{
  "norm_eps": 1e-06,
  "rope_base": 10000.0,
  "rope_fraction": 0.75,
  "init_std_down": 0.0,
  "beta1": 0.93,
  "grad_clip": 2.0,
  "warmup_steps": 144,
  "train_tokens": 832000000
}
Each number is 128 + 32 x the weight over its row's rms, rounded and kept within 0 to 255. Layers, rows and columns count from 0. Numbers have three digits each. The size before them is the row's rms in percent of the matrix's.

# layer 6 MLP up, 3072x768, rms 0.0724, rows 338-352, columns 192-287
088:105120077219086233151078079103114141162130121082116120099232141106141148116133160128114132106121109172123171066158165122153123129155180133126072147133163131180130156142152072138164128086120148068067127124129142123095148108108074140134123095149104093091141073068198114110066106179141143113
096:090116109089062104139181089172109120078085126149164090124158140174152181127171094110149136227102148136146200111107085098138175131118106094099167125088092167109108166148122094072089126128112076132174131159135090148106129089109082113150112094130164103080147079173115182107128088112097108101
101:072139112102115128165095137154157106176069136181148141150085141126116143152161162130174118115153118123126116161089159077117064141177129175196109143185101088085146104156020132146141091087152100200149116170149060145106173149133082163159094116099128158166156166115099086106135147163165185089
094:121128119090095118131121130154120137111131122095150102155109129083106161120158167141134134123112115116086144175106140080119119106169148109155129118090110179126148130100080131166096142183082073060118103156171054165147152187137167133113150176090168121133106117126109142113153160165194144132
091:109134149116142145114174130113126181080136099069109112211226130075142135092133103160146215116121089089134139161120044177184189120132131133110075170149023098108144163136167153139127130148126125131151134158086128168091155137100137051150131181141141122104143146117153131163125155130164082139
100:190125128142132136088143141095084126162106178157165121216152102101122135176123140093088095097139143077096091122142152138109209103116191080097051098114135135091180141099104132112153158124122088195133131137176123098071104158135081134154115121106145140129099037122170165139165119157077143184
104:093104139089178093112145111121070099121100060054123196144132085131183114134170126111173161151185143109162118181046106151140106138131186170069134102079134178146099093104186130145137181101114099129152130127180136127133106152104134136092166095177109077132109178130138153101154169171172136141
106:114130139145140094143133087120139143150096128130131158102160110123134080134085046052113116138161099109098174102033142146124148131177121143053173126178113157104141133130081186034119144130173174117136093125097086133107130124079076172128088105168153163145119120117135083148138122126157161143
099:181110136142113098096106109150113110160090143192132169152139125211116118094144080089206130131102138160090159152101085183113165182176189104095144124114085136106087135074160073100119126095135113162136213140156108110139127121130102143161127118176060146133165114107149103139108150141153112128
101:116151191121112155159167134144159166105127157140114122184102096141125154106142145198156124152097099078165121140164107107136192052151149137137114157167122122055112134087122166119121110098138194141158093172075165114117173129160147065105159129065104099154116116090123067124145166143167127178
113:142152172109145152135125142139097205091098127117146135116156114128101135148163145039187109136167162092091122143107100129124143150138082048154110113143123109099161097195140117127104154103080151159154133096154148163085189121100174099103146101124096083138099135121086100114162105150155113117
104:172148172116134132120151095062132091110096159137123082122150126131119093130140060108131093165081101114107208107096111132127117120127185134148129171194066196133126099132190106141173112140123149094122150114125145161128170110126136064144091181117077142151119060165055076158116072110160134177
089:154177128141147145125152120087115072146090159182144065077165127085130109119105146129145127119118108127114161108063142140180138142116139100148130174127127174185077131176124063139113166130157157132102056150129062202163171118082106093095138159097084169178169142175128098141124119101150158107
099:143101141214158098103132099073161106130115131117146154131111144140141119144169087133102203117153115201116103100085127141124147107084138121093139158121130158086100153133061133145130120130037098157151170144132135200194085094111063110156167147161093142095068096077117130125126091180106131157
112:149115145150128098142150028136153122145146162132135159152146144144133142132130146158146068075126107147103094156123135100109149132093064115113156143105108122174110157168202100112123176169102199092107158090131148106061107126111130183173161079106123150122094098153165153140128160148162129128
# layer 6 MLP down (transposed), 3072x768, rms 0.0725, rows 338-351, columns 192-287
092:069137114127077123051103174156110094171109129138191133179116140144101118143051134127111138120088139105145104095172097118129167108103114122134113117142198131166145085141117082060152153177130116151131150156121111130115121145082189142112136127164095164125167102080133121143107189097157109139
096:207175140109146153135122176186144127155109081100166115187198161167153116070137154142171109174137122022072145123131118110111173136114134174140175136083088122090169138151144081158164139157111107094146150107081090116166121123096121133126182096092141206110077079166133106133135140129107130150
101:127132126102110108135142152126131138133133063191167163182165095177158129120108133151138117158118129144164092175153075168189135076157134086144120127110135136085106124115160109144120183115142185154145165177126137134147106103100140178111144133105101147091097143112185094137127199171110123116
097:064156184143175190125138140170103189134144099076176125110135126098151164104168148123086079131133046148126110108147156142161144165111114150072159125155155140128147143188151116191172071081099143159212108148161152106158143141162134168158086105103133114132085067171111086183088114125146093051
094:122110121138069116111155126102143147044116140124176114130175110137105097169122085108140136154131102119082142173120141121123087106127078168197186159133120121122103150140097132143117134118148203122158075127096173108125107163223135114113139118082093141164196116135118135128159081144101018104
100:136172101154125140156183136081134100164182097099146128194142096100060110110162111139123166124164106116129142131124036092143133090085101103150139117155137129096114156126091093128159140067131139186118128135115073137083093188106182107073113097121072149123125075112146121190136156211107133175
103:130099094152089123110124110104160139155138127140127183121077152108115108111126142157154153028104206054138117111107123167142096125118204179121164172101178176073156111128185109160119144110132068120150085119121137140107101145100165100134101073118147113110185124078058139125187132192118205169
104:158104162127157135149131143104130161164097099134132172175093138104091099097125146072133158106165117121172108163148177109130134133167130195087153101123162120141151112125087138088127099152172106175140172181073137182136158135147106131153147090166078129138158159156125100163132106080092156197
100:120131133112139133058158103148071120123131119100153176134093165175148048081132128108170092142111181142113079121129134169116130153113164133117115150148134056103140124063107142129112118128145156131148138126159138074204162117175182133125200132162078153143148107150086136126141081188189146146
104:128080141149139131139113118119169129092095115138122145111137122160142134147127101174133116079140176069181180148133088134101176082145100165096092140117172159171149069129127088047095121087155142111148081167087143152215085136178156140126140110122152123080120061148123123110121092166115115079
107:155117169097124133192128145156159142129117106122145069089120109065126174173103133120127114137130110138166148161144126086105131061112086081103140118115126094132090109064096106106129117141155104151151139138182155153130107175098113101035119113152139156123187088098120151177144123110159174158
100:090113143165132105100155098112119161118182120039096081136085094180133105118097111143174096162122151090116102090169124124137114123124121132172165112111138141124127089117164143133133143125116186129196135086098145178132120148106169082160101156098122109107135157105073145126141143085140086173
089:158130142160147157071089138089119201124107118202096084150089207126127150163108174103120080138116118120145074155072161109144117113115139122157133154119144089105129110137179058181070137186175065134165128107156132170143132118158144146126089199088075167148159101083104118113091152103079088126
099:132055106108102122136143126112146153060163143146100145121111126156080132150104116107154076196170143135160064142133040103082148145090131171096119134150112169152101129142163159150147133117122138153123072122128146138103157178149174079148126139126167166150101106094157114104141131146146196076